Weights of a small GPT-style language model, trained from scratch on English Wikipedia.
Training: a variant of Adam for these matrices, 903M tokens, 13785 steps.
Each number is 128 + 32 x the weight over its row's rms, rounded and kept within 0 to 255. Layers, rows and columns count from 0. Numbers have three digits each. The size before them is the row's rms in percent of the matrix's.

# down: layer 3 MLP down (transposed), 3072x768, rms 0.0308, rows 676-744, columns 576-671
# up: layer 3 MLP up, 3072x768, rms 0.0342, rows 677-745, columns 576-671
down676 103:214155114148157138126154128085095120165161167148105065114136146136092146044154109126108120107115142090095157147088106149176077164158121140167050101090136121118145147096194107120147172108115133078068166145157190121078159165096130168164116116116178098153074108134102131102114129171060066108
up677 097:147171142117156099095119109226152138096089185147152125096117124086147144149161113167088145095128102156095135099142091129179094152121118081109085170130193122155116118073097091139064049099114045075200120139120160097116134128203108153097060037136125141138096075136125128158114126135110101132
down677 094:149137118183138163153142135133152160163132116100098153093175158150135149041093134099123110184088204089143163147192142163054133113094160167080150142123091150049149147107168154163224202143176146152082144148166140108185107149062111050169187159112105123097152199160131122095138088150113116111
up678 104:184164081176145109141153126142139094108150142056175127115108144115150160101119117153124109084098008131160151134166098119100098146131126183086173120079149079132150151127084125095130117131107156105135172096137118154156124128100117122149154106126141157116201045169127138141152158119119106102
down678 113:106106156085137127154062155207091187082184087110170141071123110087100138146139103203156075096102114144162146117085134154144133185181106099129148154127041074093105129115141162130135108108182111118115122121096119114110095098139154101153123149157124051147098193092097078092100067096089149139
up679 100:090118128144116154108090107127137103138152114135135082111081087086125170128166133165137111171102159161085106139144161127156154123090134088111105140164093089144100112149105074137106161123080138141040163097115096123061127129130182176113111092109137136122112163133148111167157163111130171129
down679 099:165162095145106019136095113120093122160090151083125091166124127106131081129147111106143137143131125131148111139130118089119103077160161086184107116094119148125136149069184137147113083126169164128139110131124114106186123133106085039118139201134086134130155053155110122132108079142206129151
up680 099:153160143171129145177164066135155096159154061103171091133110158110140117092129126108141095107154095105113126147088188147119114154141100095112110169128126195161107119112120137094135184118138096066151114127091123182146177033131092154079062167103102152107177162168086116174123210164133148188
down680 102:169070128060099074073108111091120095178100120176102084139066057148142120155141161118137180091214097068160107132118063046124103132107153131144087110141198144080095110131126175118121167120092126147131143161128168166144165116137118111195102159055100088150162128113086090107145121144181168135
up681 097:123127079150168184094141154154084092106169145070153126166127118095148156120079103184134103112064089105036140109111077154147122154202145172120088118121142127125073072052132122123123117118137115157174121158090149129157082187113138084169080101144137135120154137186091109208155099123068115140
down681 098:101082100047103094170137129117103166141115122146095153089188138166132122167125109133116162102158164143148093161153171129136131103159140175126127153136146171118150173109189157179166091162108177168084101138120146139133161113069082116124166157118086115150109145066194141110116185095051114099
up682 101:128091156115107093150139154111077130189129106148129119134167135021110119183147085187160118148140063111087106101136140117100151141138096161119143152099179140113155195143189138124081131112130092125137070125090107176134145116143090126132137157108101178147120104142075148126204074108116140118
down682 102:120194073137170156112129106146111079080169218163170087101135126156166194116107147110121128121141135107148155174108121129133128105159109100166138181111115127113126130112065128146171151099104174129123105105127164136155102121115140203147083081159106055114105227103115092086107175145088103110
up683 095:116098110176091119119137145139107197178099150160090109173119130128106155084142180139136146140109118082181107127071097154077186169141171142181114147116145092137113124128125140130100127154146165155134175127131138121107138131136144170168098108189168083165173211114082107161107102126147149148
down683 092:120198151120136098113141106082151074089144096100177128149099121154120090152099092133143140131149176162151135142165148137179107108152147171033143093169165138138143161138123137078103113094117123158089067090121142143119158157156133101106126102075082182126138125115131140143143208175143169100
up684 100:050176111183129141152126149156083171123101147115144101108099132068101159095181131113121148103088148179144124051169089125140155155076110118092135150108111126168108118129182138110150113132181086156095179148169096132153106121117134152142138112168136145145108068120121152131114110146108152131
down684 098:172116160037113116152129149069132110111085121164118118168104141100123055190124119147146116094085131074092110147130125142155166113138126110160085109104131122156174105151084134114152121102073140093101072099134118170181184127129146061137110085074093093143131091120130128132174132095202100219
up685 102:107155108107120133218111112116128150098045050114120134189196126139141152178127130140145092085135127085149124107060090113082182089150189117134095128100112163100154096117200151131110106161154140112152132109109078135134143144155098136131139143155103113185137037141099101176126135112123152126
down685 100:083120138174068150118111135114144114173162151131154141109090208100098123078128135103096128121130166159129098180144189152115146154114141128142140136134182128155141108128081115145139166107126089150080134142179170108160136102152176123134032093092094126102116184158152156121136099111094132153
up686 102:191151153099106161102113094133139162139160155122133118134166177123068162151104097155168146107110121068130164134104139106114078122164121136104105134104108148127135118067153152136187117104187190057098126086144037140145101193139147103122107105111098124091145137128150122165108124115147107115
down686 104:018133123225156145179127078076133083122148156143114148090118145152141163146119104166157132124112081217099105144130102108217127144149113175113159151127144137136172148129118135110105143109093117103126166155111174108120105071117090170130093115148138128141104134114128119177118165096096160174
up687 099:124146064118087129130090198114172100168102071115102127160129126128144198119090106136143139133136169126110081129088149134134142177137145101141160165103154084143085086103171120115145160152075136072120154143159142128108144179135131195126066166143104122172138128107108130121100095157152176115
down687 100:124143124074149112175136073158085200147101166109169138107125125082120063122112128132150078137128127139126171114170136116089084065198151163127092083182133196125110153097203146148180171064173104125157151117179087147146090117119120068142162104134105127081118107162108174156129149145132082203
up688 099:089108187122108133194132091080133145177160168143124096171068081102094125128106122120172116194128105094100092129180150155125160144132117167139170089064157187155116092125152123136120154087170150123107121135109168151138110143076119137173118151198078108116168159127063150153165135118181157134
down688 098:123119137146119130127160050151144058135124121078134156069150093141190174190133150176120120088135189137160181118152109076137106114119112079118154106152138174114145098109088104130117133097071143121154106170127107182126089108109139141120136183179145136201182142118168127121075160126083166139
up689 103:115140117167134125145117127133141162091090058109175112099125106150147168105083182131146133163110119074133081108139124101107150111070118141161166115199099117149133097070114110128189149079102131177124143149161108136113093195143137147125112157093054110135164126198170105199125116093096130129
down689 107:149106130144165122131076140172098028105072098128064200143051147130126148115092099122125125141158178128135180175169144135133117128142142130141140096148109149130145158124098111101113129146141136185155161132134136072106141129129078076112119151152177138145084093085175150121098155163098147130
up690 100:115154060138080140146121123163109123122133111101075116127144140129097169072071092150150120096158161117128077200138108147113144150119147091154165153141120154132150076078153138130131056118093106145103115202066177126202116123137135169165098119121136179104140093165123159194140144121157151123
down690 101:159149118126180134163175103120144115113129143137197145134112150127156131141070119179125104111112086133134167127121102172161112112113123106133200096094159145100088106171079111193108080091090163104154145136166150120083115131068192064098107102216158094121175128150160153136088114135109140153
up691 101:176087102109132103103116097207055136122096163153034077120123109119133151091149114121079095185140106131142125124176173181095112124117144138128123158149099133133147105114113144104164161132147140138114126184127112108112126102104084161145085148144123137051139145091155145151117144161137098147
down691 100:110200073116131142181134119063179133095097062100151134117109155182169115101114123152140130059103133075127130193144102090154116139166147137176103136166173166170142108098121090127100117076159093129132139124110142135220147174129141135095136157136137100183114126111129173112156107156088187123
up692 100:145159063117145161148114122088121133139115106121148094154149159096136134139209182117173118185087118108165148160178096092099122125150120154161200183143125095107134184133172134143100106207099079141080101129105104165170143112193170172114139138081099136142158177197135107132097142101129160131
down692 100:166120143109110115126126115134063160164084097198173090126146115125112108090073133121107165127110177094096174176144198104114095097179152131137095099078106151099097093144095116107081170068122132108138115105164125168073073137183104103130166154149120130094133125089163166181128122147099154125
up693 103:158154113070118185167190100130100120113152185190040145058132156144119122090150142083074102099121120154107110163170162100132098126156117138142128123067153198050124085187161104194167126139128064073098154102069079092116166144102133132120064122101098153155119135128089119176099122191141087128
down693 105:127104175159103109111133161202146155169190113091124118152128125078108116127068124158069145132149154061121098108119108128124168095074119162125209150137090139113133156134111178116045131158149164151142113119065184086142166106174158076151150150159150113102074128110120187127142167115151144176
up694 109:110183119135107119119083149159087082118132079099094092144090091110173147132069172145122073131121165100148048120138173115146099173139115098139165142150097136146151079087101106110117108154163160150088068218128135126177158084163086103163103109111091118168170098089120137152128148112059095117
down694 116:135107102128141159092127066147143089153099102129117181090139101152139124153174108149134163148152151118074150187079120070097169154122139108133098093141122131121166090097190165118152120100175120119100093104162131114116176146123196155113150153179119148164128100140152102123114105107116142098
up695 096:083122070138100164136109086108168135187129156134156096031121115099085125161146140091159088147149123148078126121102113109122207110107109109104154109167150084119137111174155115141153156165103132196093130146177123107142142116132153113136114131137144141110170176160123175186160165121128127136
down695 096:155138152159172113179113118166129060155146086135154133172121175136099130071121106159120183092139072111150127161198125161110039091121107041151085138134124147142172140078174119184132066120164149148110062156163166143136146089078067203098086200062197120100155127118140102145121104138154092141
up696 103:160213091150148072096141137167137214115076161133149071079128141128118155084069124104094175121110145087156099071176082142077169135175142133113193110146119040172166111148120112165123151089183142183151203161130144115126108124111159150138155145119147090143142084134172140156131077118103117133
down696 102:046123084118163125144103094125099093133190127174108196166123093112126139155159123151126097126130107127181189126123125102176136127113080145121121128137142153107146159158142096080112123129115173163156052092107118167171088145148053111155074084154094113139135142166145115140163142080120132100
up697 104:164138094102151056131093138163105106105092137110155141112117148162143145143155145131124110153100080117108095153143103176039141138131083070154138105114108158049133104045137110158167148154133108092124105127128135160171136163056189098110083144193071184113137128125130120126117096122110087134
down697 098:107105109122154150113144170131104112088117092121147167136127140202125114132139159115136120086170155088149119140130124135136120153113104112147083098156122174168103155102114094132146138107097114125140148077159167103125146137141114072086174105155208161194136104139144123107144142129073066144
up698 103:115097151111096167191118158155099118119133134127071162150067133136101155131153186198142107150097116090137065084136149092098168143102094136148138100165126136151144126078156143140189158161166128219144124116068146116148105151143096151163108071141103080143143159111129098103163175168165169101
down698 104:104158166144113160157190097092159150101155082122178117068140121133144182142121097123185113147147141119131125123160167144134040164149140109003104133091179149082170096170182159105127129136117168117092157135114067169174129153103172084115126153062079158102133054154128166123127149144082161134
up699 106:100159094132138178087140097189163094139115120178111117107109097059142185131203133129144146092077138127156116106209163078164110147071111060180150165150127119085130148125145118148115107111139150185129158156152093149126132172156096157126119125138168126099172116203078119133159160125135101196
down699 107:162099124140153132140105086118126183192150157079156145141225147148133189156049102144097140116137063117127104154090122174102096176120118151103119141087155151113154108121150144130094119138167145073097177082128143110187129143112156110118151103091069073100103176092093145128151149110131120129
up700 097:142137142121134107167186107147157212148115117140122077140163126142121120126094119157142148126082099141084127147071155180121136128182124138087158149160114116090141106162100047136131125112067153160098100102089171118138123130113184121226110121156136133119168122139154172148130076141168079142
down700 096:136077108148150183104103160107109141105145136085131134087173106139099138109099140173181092104141168159178152091168080140103144133101126113171109116124121085083176185134168151119132165165113127141038153168140098138164151128141127156083152087062085157120092033171091122112085126075113103116
up701 096:139110113153150155124129133121109137091174084172119122154141094015124166147147149099159115151097079133122166176139097117126077113130121154115094109148139089090135098098154139125091154172183144162087170093067096150161159123105173228159148153170104152160100142085114134125148148126166130181
down701 098:171142158051112115094107085155131210153098128132075112093091105147129053036094108147103111131179127096140121162076130129142117176152129072147105113114165143125122188128108163118142172105074087083103105176098154086114101157091107082123134078167152097086145151148181114181133131149096115137
up702 107:141112197149079097110113145086147149146136124143140111029128082044096195089097066109117120145101125109112129108138104152116097038154108162138196129097137088168136133129174104121138083113123158215087198100147128141115108125126081141129161105077096097106111125093186091142145066156171144102
down702 113:170070134080156160134122136158186166104170220111066118181154110149112166137146105122155124116068139116115170117138143123123129178127086128158088114175167078092141107136129110099142210077219147118135072208138123142128187142127142080061110048208139165111122127165115116121154228143081173176
up703 095:122132094136148107174178140096130148136138113108169112095149192095133115122106174163132129181116152101133152106114131177179158148123067170195134115079096090119121112161111067138145156153111129146097147129130147176108148160104076131150133117125113122161091172115167147142112052087171167145
down703 095:087153118166073175129128098155065117172165187103103140086076160128191134157115111135127107072123110147159117115114068152080109125055151116105069104113120146075116110149144101138055114141095185092112105133110145083127081063112173084105148159114089116096153088122112136135129123085108139145
up704 095:131112140152134089115183084136140100065109169175125082066109097152130163116147108134098036153081177134151053141106072146074152095088124093127105129128187045115134034121143118186157086110109080129104111077120060110098088080172159161148157100189157112165186121137163119136157090138118084088
down704 093:096121149147137130122112172111123159126160160061112125118151057114136124168194124121146179103131140158113076178123156118150149108134152159150188130125089151092118069144114138129113114174087135114173178177102169110124138142162077070122059119164080133085130122081116186136144087136142123171
up705 101:076165136194148165187095131100064129170129111108114094153099199117132139141136134106102162115087100150144141071100130077162133114121100165109108205093151093162154128148107138146125038127118110128173153126138101140162157121126157089089123183114116139136161136132171133085202153116109156105
down705 101:111072165115102151108117221145141111106076190115144124095130159120128186158110129174132173144110153105113166104150041180098076141178138122082182138121105124121125151106077133128146073188113135156123142155139180139141162143133153134105071067122137181162127112137119139127100090114149107150
up706 108:121141065130185131107129132091156125102166138171100177065158108114133136143109118139123088117116125121108150073093146171143169124142149106163160171114162139141093122069111136159148140105079044083112135068083098102193102149059157128134033052209127143124117181163149143144030109109105161164
down706 113:147158121084118122088122129159143091191137115110089120130150127119116144107121087112114199117165179152113126116121068109181128127065142112162165089131070183148080140147095111174122094131097149155102169170118128087107133144150114121131148124112144111138126136119167149060149111149122107107
up707 102:114184183058168152121150124127106136194150097165125119133165167099144124162154137145123089143105107172117095138137129169161154147135075116123126119144127149107116164156160086132075147081113155158131133105111152126123170185091134130148077106084110067139150163152101145144134141173164107151
down707 103:148125109183140143117160119125158134080140150139185134123083133121136167093091085125119072174107128103114142106120113123097148067135122083129108157127131098125165139106116145102174071141157063137138054106180147121137133101156138109150152193215169135127094084112068099093124149119102121114
up708 095:126157150166136133149094099120132162143134157184133096137134084142142120134096178180150144090075123141130150129105093159174124108198156069167139162131193098178175105154146051154090134120105145185124097163148109087085142103160185132121141084140127109168148165141123123168123163103187152148
down708 092:111124135159120137147142128095140092118115136085107085114147137097114097163135136095101140123164122132148100137142146113086138139093113177082160141110126155104080068090128176074138082134100178118148147127120163161165110160086064081130126157090120134115086083115087140118136131141097169142
up709 108:106149105152124116098105145143140152110124135142141079113119061161141139132132134111161096151129130153173138125109123139099134130137088145102121175108170128133128119087125084112080114173171097183134182092101157188139107142103188158108107131121096076100102140139091185136132106125088137091
down709 111:128104092100107163133131115090123109125158108116124121130156112095112137119160140158181108146094148078072161155175186076064166110124140109129147094146076159071095124155122109137168124109094138127136114113185134195186140126148062090059167181198110172157095159105123125169116054045100111123
up710 100:155119121113127133123114106172136140131087137095117148150132146129183160152113092138088137125125046136066103136138096155128090070111098121134147126114096124167084151133118161136144132138133105158154139082121148152129162125148146128090102118135059169111181086126131116151100124093092102111
down710 102:097115151149153146180112167153133058131154087155154134109058134157177134133192132053123194069145136122172173117147109152103128156103175109095065195119137186118117105138102148103090160156116144113111121125140118191145117092168111141127100096083117099111089154137164135120141121180138114053
up711 099:140115116164138112110113138103159124147065077136166101132072111169105147087117154117137078136102062180114128142106126166127138084113095148130155104161110095120127143121118077142061173115169127154154231149117098107084144118141171103127111136138143116165142149073128107225153135104124116151
down711 099:139087116150179097148079139152172110098098133164130098114081122132160126167154130116113124143255144144151108101183142092130128181082161132154145051141123111156106089110153143174122108152099103141077097115133163137169079136090110106106209110175110158139064140141099121046164089083147157125
up712 099:119108106131167113174107094107175171144148139106096106116112158096112147117074156129122126124130158123130087095100096151102165123081131077145090174098117130152086105105153079183187191110099149177086147187146132173154152145103168125117130102148145167149132142154144142118074161136150106132
down712 101:144133086095142125135085158145112087101180169099138106126116114083126167173130072143087122119146072111115103101151079114151144119145163121109098178185112127143112102132130149096146129098128167111101109114146143137143167170125150118124092109142156164106073127132111155139076100190022152121
up713 098:160154173108111112109114026153140126100139137109135152127120161101180142138176148144074113153127175195087092173133138101103134108092153142109140128128087111121109121152117144192185142178069179161134118195094162128152124193096092120157095109123088181138146164182126114138096055173134143134
down713 096:134165076193145107127149145134116132107145143119098095113163086124184144093059072110185160151127072155162166100177133152149120122163073138108136137083179134181138119142141072108093123109176076141095149086183115110125130101103200149095111129142189109114148094065146145092155147143150123153
up714 107:124165099165143178144149133141102156156100104139137119141088121116098148125135166098144132106109155208081090092158115050116174139170155116152167161109199129136112113123149113122074121111188117138201142148138193167110101105102115130148112142188106137153145129109116124101103121117189131135
down714 107:110089103177101146076184095134106156126163084131125155129144115164131086150072143138148104126124171105144137093106094175115129186119083095111136117134126178123134099141106114064137144091139138124097159102188095114119137105143103175145108136105137106148088148107136098165190104170114077115
up715 101:117113127115141059117080083070173120098198156178165130089145130089103148136135103172117129153098106138112133219161170123148159127113138139101163179080180123118123150115168113139145123148145140168110107147142145152123121091091139133114048112156125169099084150209148121097102101108171123093
down715 107:160150099149110115155123117170145122153095131059142139116110159151185079193130122092135153168121100126175103127099150186133076141130076122132105090109181129100134142121102096081085138140179081096062105098131100122117151131099111151141199051097170126146152116142060144148115100148120084067
up716 098:152112117143146132119120097105112097157126116162132141071177064130086146073121145098103037114122120133141103172091104131108149116069137082235132151146105083126141054095230089118136137144127089118108169090159118085112137145121106145087111158153150065187139141105131134168072160136107110094
down716 096:107156152120126158112109122107153079138137150150078173148103183120127137223148098163165159147102166186047147116158142069164136114126127127041142132110209174169178179151090126157119145152162103138146117117130146175117139162129134138130161125126116198090130062172129185168168131058155149057
up717 101:156201131142117148154193140094078103092134152099141056132101089122137114255111113167122138153082124122100135136157174154101099126132110158055144147110151160105155192088114093178103119155100140098086076094141106160129112136154098172195114137097124145135132141123117167139153168147158166128
down717 105:152081148128163113115121066132164137168107122108118149109105127145096077036135164160087078146168144086087144117127117161134147102150096134126163166148140117130101151137196156150110148139137090124113208152099129082128106083113123085104184093120174136200135142137088041156088090155092127201
up718 103:184111150147145078103156150136144105136140155141174105103154069094125143123126132114180130152072194115146134116105060116117115013133129133131123151077192076161132093109096176203116135156069155119086175087147111138174133122123139104170125075106077130175145130111180107087114125119140143188
down718 108:192172116112071139140103159132029154105130124096164151137069169090213177087124150176152099088163131083129145105070162108129095136123177089149137123124098084122124165169111133058166143164143136128148144179127112103096109120163122140128164095160093157108152131094152194155167125138124153132
up719 099:152097086134156125099186165163170146061092120149119138121110151175162174087126162134142110122105114083138098104125138128111153167190095170159118165097143163134116130122082118157185090115134112130123151095106119167099095150137094182193151107128125154094131123106079161124092151135096077136
down719 100:170143135149108135140124105124157090113180098117156132143128135137161049180103148099113130160093162089140144112132096126117173146079108086106092113123153158169125111100091137184102169079124176090092086167142146087173139170138151069127085093099199105176127191066093132091117076181113148158
up720 101:163118127156084137097115115146144123139118140192127069149134155083126139143091213155113113159170195099113174128126197090172132185048080159171071154090125152160131071132141118126096105130205131099130127122074104157179143138117161110149130057146114145143152121159087097141110090108137144124
down720 104:109161149086198150126130146179132170175156165077111115146095110128138168133142098124161108093092054129128124150165073158073081191151136140006218108125121090156127164132125109118141135112109151147135183107181103166142190126121133129117124191123131126049075115146161161080165116150169116081
up721 100:133186084177102142148070149116084102108170132166155114146120129113139113152169106104127049176117132181087130105082122098136135093158159112169165071091173099110133078127169143119120137109109086090107106088156102143183127155158117146111091122133075158157173134153161145132146136112131163097
down721 101:086091149097134116095133104199089208122128144121124082143165087168093129105063151171135104066107140124122114149125107127094124154166154180099095151112128122113152124110152056127163081117163101173193164083103158118101109085104091088113163117075123106119134103082126074117152064125099149177
up722 100:100132152200118075108137086132121147169071094160106086134115162153085143146167141179112136107089096099122152130136143070106174127155128141158169152116141163104078133134169137156168142084062089110133167120092126113179139148100073105142088075126125146095072162162079135184101101128129135143
down722 100:131105095099193073144183159074157089104197107123128184161159161094176084067206123075069150120118154136115156139141094131128094141137134131123135119159124164188124154161109136155088127174131159107112102107171076160081121167145212140127135114170161109131102147137109087087158189144079139145
up723 098:135148139111159123088134088160142091188133112121138179085147146117176129149100141108127143130061175098059118064137105113113116114111093117150123175102130146114124118111149143164145161086164102084182132124177122159149128104219081133105040085228163132176191138127135136156119121152172122144
down723 095:092105055090099136110115153122117180084150111116139110201153132057108111127138080127116070049155049145153154164129104186139115113134156176067129072084151121112145152090109152106098123125103165148128099104088113133144130190093121141176133136077101119128065089138077113113134080111142181226
up724 099:120118138141116159091141105171127156172115138144188119104128118125132086138147187163041159146107157103108126099116129127114139112137144176142151157127138136076150162130131113162103104148128153160158121108030160162148139146167153179143138171097118115126108104143117155120135107118093127178
down724 099:126111134158174107152145112084120128117135178093126162075126078108108140172117131131129117140086172121113121147149117075099107132096084149114138124176126157101141148109110175114154144205074127135097099157111136143095151103144102128116132126120144124132165126170137112087084120145203137096
up725 103:196157127141107187123125135168162116116142115123117138152175135116068091152168122099148147142126080134047102125150089090076092148137160109162123163160179160153161119113129133130102168102090088124121134189105073139119132152121153148141134048113126121098098149151146135122090211115150154116
down725 104:152158195124094129176147087076108159109125101162094121101066159087092118132136153122139173182129186172175121135099156126110138110107159116154149124054137175185136144089105121143149105099120113094024139066149116133136122173143096169054091147095142103139142115117123144131132124073217132122
up726 104:179111101190135121112151095142111149110141180156095111112115101115167125143045170176109128125135128128104163078078093078059145171200199122152112117092146127073196145172140122176093092125094158207159146117127199109161098021117172110114083116109123165151119103129079146155143104066150155042
down726 104:131111115083137118125159129124122165137149111127158089118108102142092151135204097167122103151041107129186109127140126121140166052124082155154115188131131109142057099157163164103192118137113135122105146107140106172101138179092068153163167159140120113128120139136122092101134139186151139147
up727 104:134126160160083172108144024120112089114156124128153179111107171093150141139155133135077157129068084137207080146127131137149123103109057115139083100149109127138128147135164104104132098117160087125131114105115101163120101104111089153132106072101078117156154165136110153140109157152072173096
down727 111:106124123145163136084129167122140098159121119153153124086135113156154098107131119142144073124136161104107186110073181102082143162103136114109111168078106128144125129146167121114114123071160169094058180177120128149138221088191104076077136132130087106168110142175098105145144160104173146145
up728 104:201168081124131141138107172173118095099143138101143134146170182097102107085155125133189101060101100156156123158133082146078150106156115157167181093126165131136190139139135080152134119123080116169103103143054063165179078133137182087153129114141109224143161102178109180115077146135124148190
down728 108:129100179101064135104145134083108176122118134152100101211105138157091126147146067163134070111152127150127133088102151096204169124103105141146101148155127141005118126166112110163091182112189156149159146172125122145149118153165055127116147121127120146113096141150123133076187101136126122192
up729 099:140161146122151166134115154097105108138075160172134125085142092113117133169098178085118083154129139160156120125096149088134161147069110163173173108147164133140122146154135141164105105083137116151183129121061135088162152118105118129139138082136113142152103144092114154105150177103156138098
down729 098:094148072137114096100131170138116162135101137148132138110115127104143139113177173187167152163078079127113169153117102133103093106113121095151157138107083125129096094081089110147156144167161077137077113158182145105160119113127125140105094153148095066095136139124162123131136076144086115164
up730 103:158077144122122108065126124182184097154075086115087152140133110102136146123157148111111179169115056070163132167180059129147166125165128133148129121129085156106092133139106126181140105137095153116114097124051112180130080176185103146077142144143110116150148103198116140121097181137156116134
down730 100:088142098154119143112105083141136128166129134131165112136147086143116114190166158131134096112101255193113113107095078094128110118113131116096155116150148099139120156106165123132142104066158139126174173128152123089073128140097146084158032155118177105154101118130099119165144101196088164131
up731 102:118127130177151150156085111158126142127099072120152098102112123122107122101107184153146091156130074130088133113093097165133082097115141143105136144134114137088134131099096047087130106112127075167102181112060084173234129075075123161142101113123093164140128051109178136197121108087048097078
down731 106:152152122108146164130125097117169138101106175120119109099121066172086140116114060098176101080159179159105167134159113112136105159088112150114071140136112107114097089181155104139163143120187182117100149075122103097134163141102126142154139123155210042109104046117082074157213167108147169126
up732 102:110116128148109207164165090177150113108148113078125111170193179137099178167066136119119078125115142117133128086095103105159175123134085138093122149100080097098148145124129129221144130140079115127190110146058138138150162134120161163163099133103089211154206160153142105128120080071090188098
down732 102:112092181165124109151133136155157112141176160143119098133161128170091224105138110164117176137173149097153163121148084126158124121121123118124063147146093114155139017153080115136218125104135174123146175162136084123102160147129133098114130149126169073109151104143123156089091139155175138117
up733 106:172157092161154112149125078159196147111203064158071088092106059157117151127132164048181079133114161154163154169115151083129122101109053100174201121086126146102152136124162128192088134121104117116101180113161105141151100105069133172121118148117150131163194116189076121109127169093133142153
down733 096:118095119077162128111188067149097144129132073137073068193218134160166106152116159185178173140166087125131135169079134105169119073131112209147129080218081125110110147138150149140074148144122075100084151119104165107097132104117100120149142148117100101146118095166097077105151087114165164158
up734 098:139168157076112112109110113159160071108084142202139099192127078103120151095196140146156117124103070105098085125156184070147139129111129161142166144143209113117149132119122105109175086132135156153119100088097156114127160129113100129141115162118107116143117178140137172141110112128062162118
down734 098:103135154113150088157152159136066130130184089121123168088122144071131156227157119139172146120164154095125138110151090189134176113145106145164113082146116125150143114122182146152139117159104101139166050116191101167145133114158133087147105135115112129122148087141194156166159070112150113146
up735 100:139172154110083147132119136179161182135128161176146149130101074151092124130144115181104038129159154146150139172095100128127146122125096103107113098131186076102172114170089137116159154098128124072086038085150126123148129125114141145171121113132160208156150116141140139121061134135108105135
down735 100:165096131150228175191121123099081160137169088173109170145174144138156102130098113088076149139134113108153157158131090167157146148101126141097128161142106168160150197117152146121122121114164114105162155163127152132124109124096153181105047116089135126105182165136143123098172142125176129118
up736 106:134128097116182138125096123157119096102103099146150142153062107140175136190180141122164132113083162120180058145151088109113180128119093150154142096109120126131130165138136113169134126123114094151114125123106188147114105103142104142119086107133113149092190077108127180120159199096102150116
down736 109:183110169141144113104139112076141158136104144119110138067146107120103158101126121090182119174138074139128077122163136126131110183108177139140143088151129120127133121116156145090100164115141084123148081142145135123102086093142154164131133176109110084100139168086163121128106081154129138118
up737 102:103164074126102107104137081151123183152144080114136113117105173110137117088069103174145078120120134152105137106084178128159206149139115166170127116138131111155139162137108110061148130134150147118121090138165128116213119161137187140107092099135157139144167152153200185203103116081047175136
down737 100:119088118137092149119128156086146092100221154139134120142132110093087158173183085114117197165087092076143082096150129133151118131109175111053081117088156110146139139142117096219053114135115124147102142144122119119065152129070092173134166147092096143175137161110119087090107108148134097128
up738 100:131133132110178103184157100134143103180123127150151153124082137070161156122185120147110122110114155140088108084111133077133120101139138080146157181099183098123149087095120113185145143114096124126122157113164079111126150107162102134122123124111105155105169151147159116117112140137134122147
down738 102:110141129168083169066110086143064145173159167071150170135157152151090123134064099101108073100122211174181138096122095135130094165109123157229119086166145171105059157155117108145172096137132076107138126207159118169173136126130128206067118174136116132114123114115126147191137135147128123105
up739 101:087096136152138122130143143092194099094102122202129122068134112112085137133146067192190160189058076140116120109146177142153124082157119114102095173127125129111147110132138113183119134140117128100115099113212186105086145125127161119178090064100145149130110154199167147148193119149156210182
down739 105:128165130139141125160142151133127145117069125131154134158109175118106161139144129135132105111151156157136086136129113108114161060151149141130094054097137147144150103134127148149087118158130052123181136151109075120094097108117122190112157121176141133134165152057083149088179163153125094164
up740 099:102137132114139144097120104160139138161152068115145112117122109117135160083145113120150075112135138148121169088118119138130163124143152088083093195122144099144146153142153115177099186093131125157085209041086095165124114088120189124132122158110104128223126131152094095095159179155116129154
down740 103:167148139165166084168107104090102120146106147129111137057105182143102120159125149126128216132107099193123152128146143107165056109082113213224113078123123128138126105178094159134161058141126159104167101145102201079100135085173065091183167100131132081095148132158189135132151045145216145097
up741 105:137185141120119114201131148093131178117153159120192103148073082101126137122116104094134118146121083112097101113187132168143121128130108119166122116081172153120142109089111091148079100148084124186161173116155163152162111113134198090114095137104090158153076134108084172132134161093148111026
down741 111:142086097125137128106127110184081155149091177088114119164129164098111117134103126204114069115074131090111153100112115169118065138139163104101188126126106108122075156134128156062146100178162066144135126121111164136145143150157151186087113142121107113119076076170113108099150121132037177169
up742 099:123128118113185097107132087137129110139141112126137108158182078103095120112118137172131094112133129136077129099142077116083148174168156160103198146122143120184095084125137115147138124163146113083125130105128102118116179142130164129113086144138143087167098120196149177137103080090069119160
down742 098:166163126137098171144121163134120174163126143134158127118045176207118132149132131106172116128069086091184122137154154140185106056107102123092113113192095197124153115102110100173126151046081169159116145127151180139131150123092143110136094177126126128073168109053156133117113142116179126121
up743 097:152168143149100134127084117142164110103170097161183145181187130144087118136145081135142101146076071145117125134152169160109081116115092098107087101123142136078096101144131081185147170088101143117053181125163162157093090150102141154081133099155061181100106159107083139184161189104098154146
down743 091:110136095164190124122129097100064127137127181093054105139101125152135106175062175154152104161166209166110134154130082146116123067186169154105165144133102085156110081123096143100091135154142132160116076123138061130143086137196124139172100158169184068109142120157132145136126088163127069141
up744 093:069145129112121154149165168133107158149063145192079144085133166144148131142104133141133120146126122116124079140131209132121124113148152171163121131100195123110095115162112078068148132164116089112141100162096123099181122173081156092125112136117167138106159055093138114131126119036098135095
down744 090:151175145174130119115137097148095064121157189110112127059198123085140147132113135125103208137137138130159115135158102182133123105142137119132204160161136119144087126121104138072123064158139134169160148137147180156152125134062164145078132147142161147070116155132141173080144161191105117177
up745 099:105131095117134184127118161172162107142074095193156121126151114132163132157114118162135148070116153109095146115074118088160109092083179115108139126110191117124132194128133172205161131098106102148159162106104141132160154156111131132117081072100115178125161130177144136198111136137164150102